Weights of a small transformer language model: untied embeddings.
Each number is 128 + 24 x the weight over its row's rms, rounded and kept within 0 to 255. Layers, rows and columns count from 0. The size above them is the row's rms in percent of the matrix's.

# layer 6 attention query, 128x128, rms 0.17, rows 0-24, columns 0-63
size [102  84  91  77  89  78  98  86  88  88  91  98  98  86  92 114 108 117 102 104 108 107 103 104 116]
[[155 142 123 150 109 150 143 135 115 110 136 128 151  93 147 148 120  90 107  81 102 190 125  88 154 147 148  91 143 154 146 115 111 138 100 136 131 110 203 132 139 105 134 107  92 126 118 129 108 135 163 101 133 148 108  97 119 127  91 116 109 127 113 112]
 [123  66 126 159 136 138 127 134 146 116 156 120 156 143 110 146 101 126 132 167 153 143 164 122 138 135 108 133  99 122 153 146  97 111  92 132 128  96  97  89 167  90 131 134 143 139 118 126 124 142 107 150 129 164 124 106 126 147 101  95 142 106  98 141]
 [171 144 127 156 101 116 156 144 120  98 148 176 153 139 123 123 145  94 155 140 151 118 138  74 159 167 124  95 104  97  90  97 120 134 121 180 157 133 163 158 158 118 130 103 133 123 126 120 107 117 122 127 127 159 100 103 152  48 123 111 122 161 102 136]
 [113 119 136  87 145 104 133  96  80 113 115 160 129 127 173 135 142 133 156 109 154 124 129  85 126 105  95 104 147  95 147 149 145 126 117  96 113 125 145 138 139 107  92  92 100 131 109 172 125 127 112 130 145 113  83 137 137 153 114 114 128 143  81 108]
 [138  98 148 114 103 125 125 147 126 112 145 119 155  89 139 122 162 145 150  92 133 166 165 116  97 155 128 103 176 129 163 144 126 130 131 138  77 146 165 161 154 101 123 123 101  99  90 159 111 155 137 142 120 159  94 122 137 126 126 141 134 143 112 144]
 [130 115 175 139 175 139  92 149 127 120 135 141 112 135 139 103 142 141 102 142 115 100 133 136  77 135 151 122 110 130 189 117 128 159 135 147 144 129 141 103 146 140 152 130 174 146  88  97 101 173 158 159  52 113 121 119 143  67 130 153 121 114 178  84]
 [120 161 140 170 142 102 146 164 126  76 112 135 128 134 144 141 111 125  95 103 134 137 152 106  93 126  89  60 154 129 105 114 127 141 136 108  84 160 136 145 105  92  85 114 120 162 113 142  87 165 128 130 144 117 127 131 121 134  86 179 120 132 116 135]
 [110 153 132  83 109 162 113 113  98 109 136 130 118 121 186 142  91 162 123  91 129 127 112 118 145  92 153 175  77 155 145 132 130 131 113  79 158 111 129 122 119 134 134 151 116 134 112  88 168 108 129 160 160 196 147  83 116 113 149  94 154 102  98 129]
 [114 111  99 159  74 123 143 136  84 102 145 138  94 128 143 103 145 121 130 116  99 127 147 134 133 165 124 100 171 151  91 111 144  97 160 106 143 132 137 160  88 153 134 113 100  89 131 137 130 151 114 125  98 149 103 117 145 109 108 159 156 157 110 144]
 [158  66 137 126 130  92 132 127 152 141 166 184 123 106 173 100 135 126 165 118 121  79 143 160 155 126 113 151  92 168 141 129 161 109 137 114  95  92 139 134 148 147 153 131 162 130  91 133 142 134 145 162 132 125 169 158 178 121 150 116 148 104 135 126]
 [113 133 139 109  91 159 119 129 146 112 141 136 129 148 180 114 155 119 109  70 155 130 138 135 130 111 152 108 135 138 142  93 120 118 119 130 108 119 163 120  84 100 112 109 103 117  93 100 142  89 127 163 123  88 114 103 111 109 146 140 147 122 118 110]
 [112 103 173 115 124 130 102 110 150 125 163 113 138 107 162  87 122 113 106 138 138 125 114 119 137 103 132 199 105  99 177  92 113 178 109 117 137 149 170  95 128 111 172 125 105 122  92  97 153 105 126 115 106 139  90 137 121 126 143 152 112 101 110 118]
 [138 105 162 125 104  75 109 137 131 120 131 147 143 152 115  91 136 106 117 144 136 172  93 173 143 153 163 138 155 129 139 129 171 125 115 140 115 105 116 157 126 120 167  82 115 182  94 122 142 127 161 130 141 146 139 156 143 119 101 142 113 105 126 143]
 [147 191 122 110 156 117 141 144 100 116 157 142 103 121 143 122 154 184 111 145 110 106 195 135 112 163 112 131 126 135 171 113 139 141 152 117 119 134  96 141 102 161  97 134 150 123 134 163  89 125 133 136 118 132 153 103 104 140  79 126 156 163 137 163]
 [126 117 123 133 104 129 101 118 137 118 101 127  93 125 159 160 167 158 151 131  97  76 104 109 145 134 135 127 148 181 179 112 112  94 154 121 106  88 117  88 159 146 165 168 129  94 155 119 102 141 143 132 105 152 139  85  93 138 110 111 118 135  95 100]
 [150 103  88 140 175 127 153  72 150 118  75 132 133 134 142 129 130 127 120 132 110 139 150 115 144  99 114 116 106 155  97 154 145 137 172 138 123 113  98 130 166  89  78 145 118  96 128 129 121 164 156 112 150 135 143 124 125  97 132 129  56 113 141 131]
 [137 183 162 151 115 109 113 108 154 123 153 152 128 165 143 123 143  89 160  80 163 184 185 118 131 138 141 136 176 143  92 135 147 127 122 145 137 154 144 143 158 104  88 124 168 141 122 126 101 105 129 128 145 124 150 110 134 142 139 133 126 128 162 162]
 [133 141 138 139 151 132 160 157 127 167 102 144 146 117  77  90 103 107 155 109 115 100 120 110 104 131 117 133 159 118  73 143 102 129 108  99 146  88 112 101 140 123 112 180 139 137  95 105 161 145 129 120 136 145 154  84 122 138 112 164 145 104 156 138]
 [157  82 121  98 144 136 156  86 108 106 141 158 164 168 125 120 133 171 125 179 124 104 132 127 155 120 133 140 164 139 157 111 150 123 102 111 129  91 143 173  73 128 163 121 133  92 103  97 134 110 102 159 146 137 103 143 160 155 105 111 131 134 113 162]
 [137 128 133 159 136  97 174 123 104 144  96  96 140 136 100 122 107 132 132 124  54  69 174 142 162 154 134 151 135 157 119 128 101 139 152 141 148 110 153 127 125 140 118 128 122 119 127 153 116 153 119 148 162 126 142 137 120 101 112 160 127 133 134 165]
 [130 177 122  99 140 102 163 137 149 119 155 125  91 119 155 119 138 121  88 111 161 147 130 169 132 151 126 159 122 127 185 116 155 146 160 137  57 134 150  98 133  81 100  94 122  98 105 135 111 162 113 142 125 147 148  88 139 100 112 180 152 125 162 151]
 [134 119 123 143 151 131 134 139 106 145 146 143 147 143 125 104 145  95  68 156 131 150 129 142 121 120 122 177 136 108  99  88 114 166 138 125 156  97  79 132  81 139 124 175 131 103 143 132 112 122 108 125 174 120 136 111 121 161 133 131 136 132 177 118]
 [125 111 135 151  92 124 107 147  99 104  80 157 117 122 183 164 167 156  97 124 147 159 124  94 122 128 127 147 102 144 119 116 103 125  79 116  63 127 163 157 137 143 126 117 130 129 109 134 148 148 115 113 106 119 118 134 137 144 119 137 142 125  83 141]
 [127 180 179 151  81 121 108  37 119 135 141 143  93 118 134 127 129  91 146 147 120 136 158 122 136 107 137 174 151 127 169 133 174 149 131 176 118 133 137 131 172 107 101 128 134 112 110 141 103 123 168  91 118 130 127 158 153 143 148 160 104 107 123 150]
 [123 136 151 119 140 107 111 140 146  90 131 131 111 143 133 111 159 119 118 103 110 125 156 104 183 128 190  97 121 114 159 110 143  92 122 136 106 111 123 114 142 161 124 135 120 139 135 103  97 149 108 120  76 109 132 143 137 106  74 109 116 160 144 138]]
# layer 6 attention key, 128x128, rms 0.175, rows 0-23, columns 0-63
size [ 69  85  82  82  78  74  90  72  85  86  81  82 106 105  91 123 110 113 106  89 123 116 104 115]
[[171  98 140 105 157 126 110 102 113 129 146 151 118  70 158 126 167 171 170 155  90 110 129 113 120 124 113 128 153 120 151 134 125 148 131 125 147  95 106 134 127 113  91 173 170 134 100 132 129 112  95 165 135 138 153 139 137 108 111 161 148 155 160 146]
 [108 157 123 156 118 111 139 121  90 114 102  96 181 130 124 152 147 118 155  93  74 109 107 122 102 162 133 155 125 114 132 112 124 137 117  92 129 131 124 153 111 127 121 134 154 142 140  84  74  98 145 133 122 118 166 135 147 131 155 108 137 122 166 133]
 [109 106 137 158 117  84 146 155 122 164 148 125  84 159 104 149 104 141 114  88 101 110 116  93 108 119 137 154 129 133 123 131 106 140 115  79 105 167 126 164 145 145 154 124 111 131  93 162 162 103 127 125 127 116  96 147  88 160  83  99 130 146 118 136]
 [141 111 142 153 110 134 104 168 115 128 119  86 169 118 180 149 111 137 139 113  88  92 110 107 118 232 119 107 152 130 158 148 165 107 159 151 123 119  97 149 111 143 151 150  93 132 168 109 103 119 144 141  71 129 133 132 149 144 122 124 122 120 129 148]
 [112 127 121 182 134 118 155 130  60 112 112 156 152 121  95 120 115 136 132 105  91 162  92 131 100 177 137 103 105 130 155 139 155 110 112 126 126 109 123 142 113 132 139 150 119 139 141 110 135 108 110 105 116  98 155 127 137  95 146 144 173 178 155 105]
 [ 85 130 117 121  98 111 132 133 108 111 126 115 128 163 117 162 113 161 141 141  87  98 130 142 103 108 122 126 181 118  86 111 142 162 122 119 120 165 122 114 122 108 136 134 105 111 120 143 143 119 169 160 146 202 138 115  79 184 154 118 158 109  89 107]
 [170 138 148 121 106 114 129 110  84 132 123 154 151 161 120 100  98 143 154 130 105 176 114 129 103 136 175 153 143 124 145 172 137 105 122  86 137  97 130 104 134 143  91 144 109 111 158 162 141 124 112 131  65 124 149 144 140 147 123  97 138 101 145 126]
 [128  78 145 115 152 140 157 109 179 129 137 105 112 161 116  71 145 164 116  81 140 126 144 102 142 124 165 114 163 177 133 128 138 146 143  80 141 116 123 124 136 155 150 135 160 149 105 142 129 157 144 130 119 104 139 142 141 157 101 115  92 159 111 107]
 [118 156 135 117 150 106  99 137 112 141 126 150 177 140  66 156 113 137 178 108 142 138 117 136 137 163 159 163 176 109 170 138  83 128 124 131  95 151  95 186 137 118 145 154 105 156  94 156 151 130 135 166  72 129 135  55 126 112 155  96 151 137 117 135]
 [133 175  98 172 115 116 125 138 168  87  86 118 100 123 145  91 141 167 104 114 148 132 139 141 106  74  93 128 123 120 101 160  99 143 167 127 158 131 141 118 129 122  97 164  84 156 123 149 143 131 109  97 122 128 103 117  95 132  86 117  86 118  95 109]
 [135  86 135 125 141 146 135 115 116 122 111 126 149 132 112 139 142 162  86 115  72 144 121 122 142 160 155 127 148 113 151 119 134  88 136 152 112 118 118 119 164 150 116  70 168 131 116 140 123 132 193 122 123 134 110 135 124 135 126 100 138 107 126 147]
 [177 127  95 111 142 160 120 107 164 100 159 105 102 121 143 109 158 126 107 147 112 129 166 150 137 119 138 160  95 130 145 115 121 149 107 135 158 102 136 102 136 137 142 115 148 175  96 129 144  97 136 144 176 104 129 131  95  91 114 112 114 153 184 123]
 [143 172 146 126 133 151 165 136 164 114 137 147 109 123 136 123 132  74 118  94  95 128 120 106 118 111 100 150 114 121 104 179 101 101 145  53 131 149 136 132 145 110 111 148 145 145 105 135 140  91 101 117 156 117 147 169  88 110 114 103 126 117 106  99]
 [136 133 138  92 123 147 114 116 187  83 149 152 163 138 113 115 142 128 130 138 133 125 152 133 114 163 160 145 141 124 110 142 161 130 173 147 172 144 140 110 102 159 112 122 112 137 137 147 150 153 155 152 117 108 144  87 140 133 149 111 130 151 125 150]
 [137 152  66 114 146 142 144 102 158 124 120 164  93 155 125  94 128 141 106  99 148  61 140 130 134 116  89 129 144  88 138 138 123  94 141 156 124 171 136 111 149 165 136 128 135  96 131 137 126  86 139 122 131 110 114 140  89 141 112 105 119 137 101 175]
 [186 155  99 155 166 122 150  94 127  98  92 154  97 145 141 126 150 111 112 140 104 137 155  88 119  90 115 153  92 153 174 103  86 146 152 125 100  98 151 143 147 119 127 146 144 132 143 154 139 108 102  95 154 117 153  98 127 129 114 108  89 145 163 146]
 [ 91 167 165 147 156 103  74  92 107 133 124 142 133 129 136 145  92 122 100 125 133 178 109 140 115 157 144 157 161 143 104 131 156 166 171 157 151 108 107 107 167 114 148 119 111 168 135 137 139 142 148  92 147 119 134 131 163 180 156 123 102 109 147 116]
 [130 131 154  96 132 153 117 127 104 116  87 152 100 115 127 140 145 109 103 141 173 129 128 129 107 132 153 175 137 120  93 127 126 152 115 154 163  99 114 128 110 124 141 144 101 127 111 140 106 102 137 156 177 126 144 117  83 122 188 183 132  78 146 147]
 [139  75 136 169 111 137 109 131 168  97 140 141 129 114 151 125 101 140  94 181 203 134 127 124 145 123 113 129 150 118 118 104 132 107 106 159  97 144 118 105  67  99 135 155 108 110 118 146 127 115 129 101  53  97 105 151 136 118 153 154 131 139 187 140]
 [127 106 112  85 116 141 111  87 127  96  89 151 140 122 116  95  93 118 158 155 165 101 135 173 110 131 154 106 124 116 146 137 148 126 121 110 125 106 128 110 102 103  88 109 141 110 115 130 144 112 120 130 112 117 106 100 176 153  98 128 152  50 109 137]
 [125 141 119 168  90 130 115  92 170 125 154 130 145 144 129 103 129 172 112 119  97 151 173 171 137 117 138 143 112 130 135 102 156 177 131 117  78 111 121  92 126 139 118 135 139 132 114 124 116 129 118 124 150 106 118 115 136 124 142 144 146 169 151 142]
 [110 150 127 117 142 118 169 140 145 162 142 146 134 172 132 109 180 154  86 127 127  97 153 135 179 104 130 132 157 117 140  83 138 120 111 143 135 132 139 152  91 131 144 179 119  97 108  93 107 130  86 176 105 161 122  97 129 136 105 120 127 108 157 115]
 [156 142 181 149 108 111  81 141 123 105  89 149 161 129 152 156 153  94 131 128  88 131 129 119 132 126 102 132 110  78 139 141 117 109 105 138 142 161 141 108 128 164 128 112 104 129 139  79 138 144 142 137 138  78 116 140  86 152 143  85 130 136  97 112]
 [134 178 134 140 102 125 153  75 165 113 131 139 126 107 124 131 102  96 161 131 120 125 160 106 168 136 166 139 137 112 157 128 151 144 105 167  93 108 164 139 163 122 145 159 118 137 147 153 104 126 132 151 139 140 163 116 120  74 168 140 149 167 147 142]]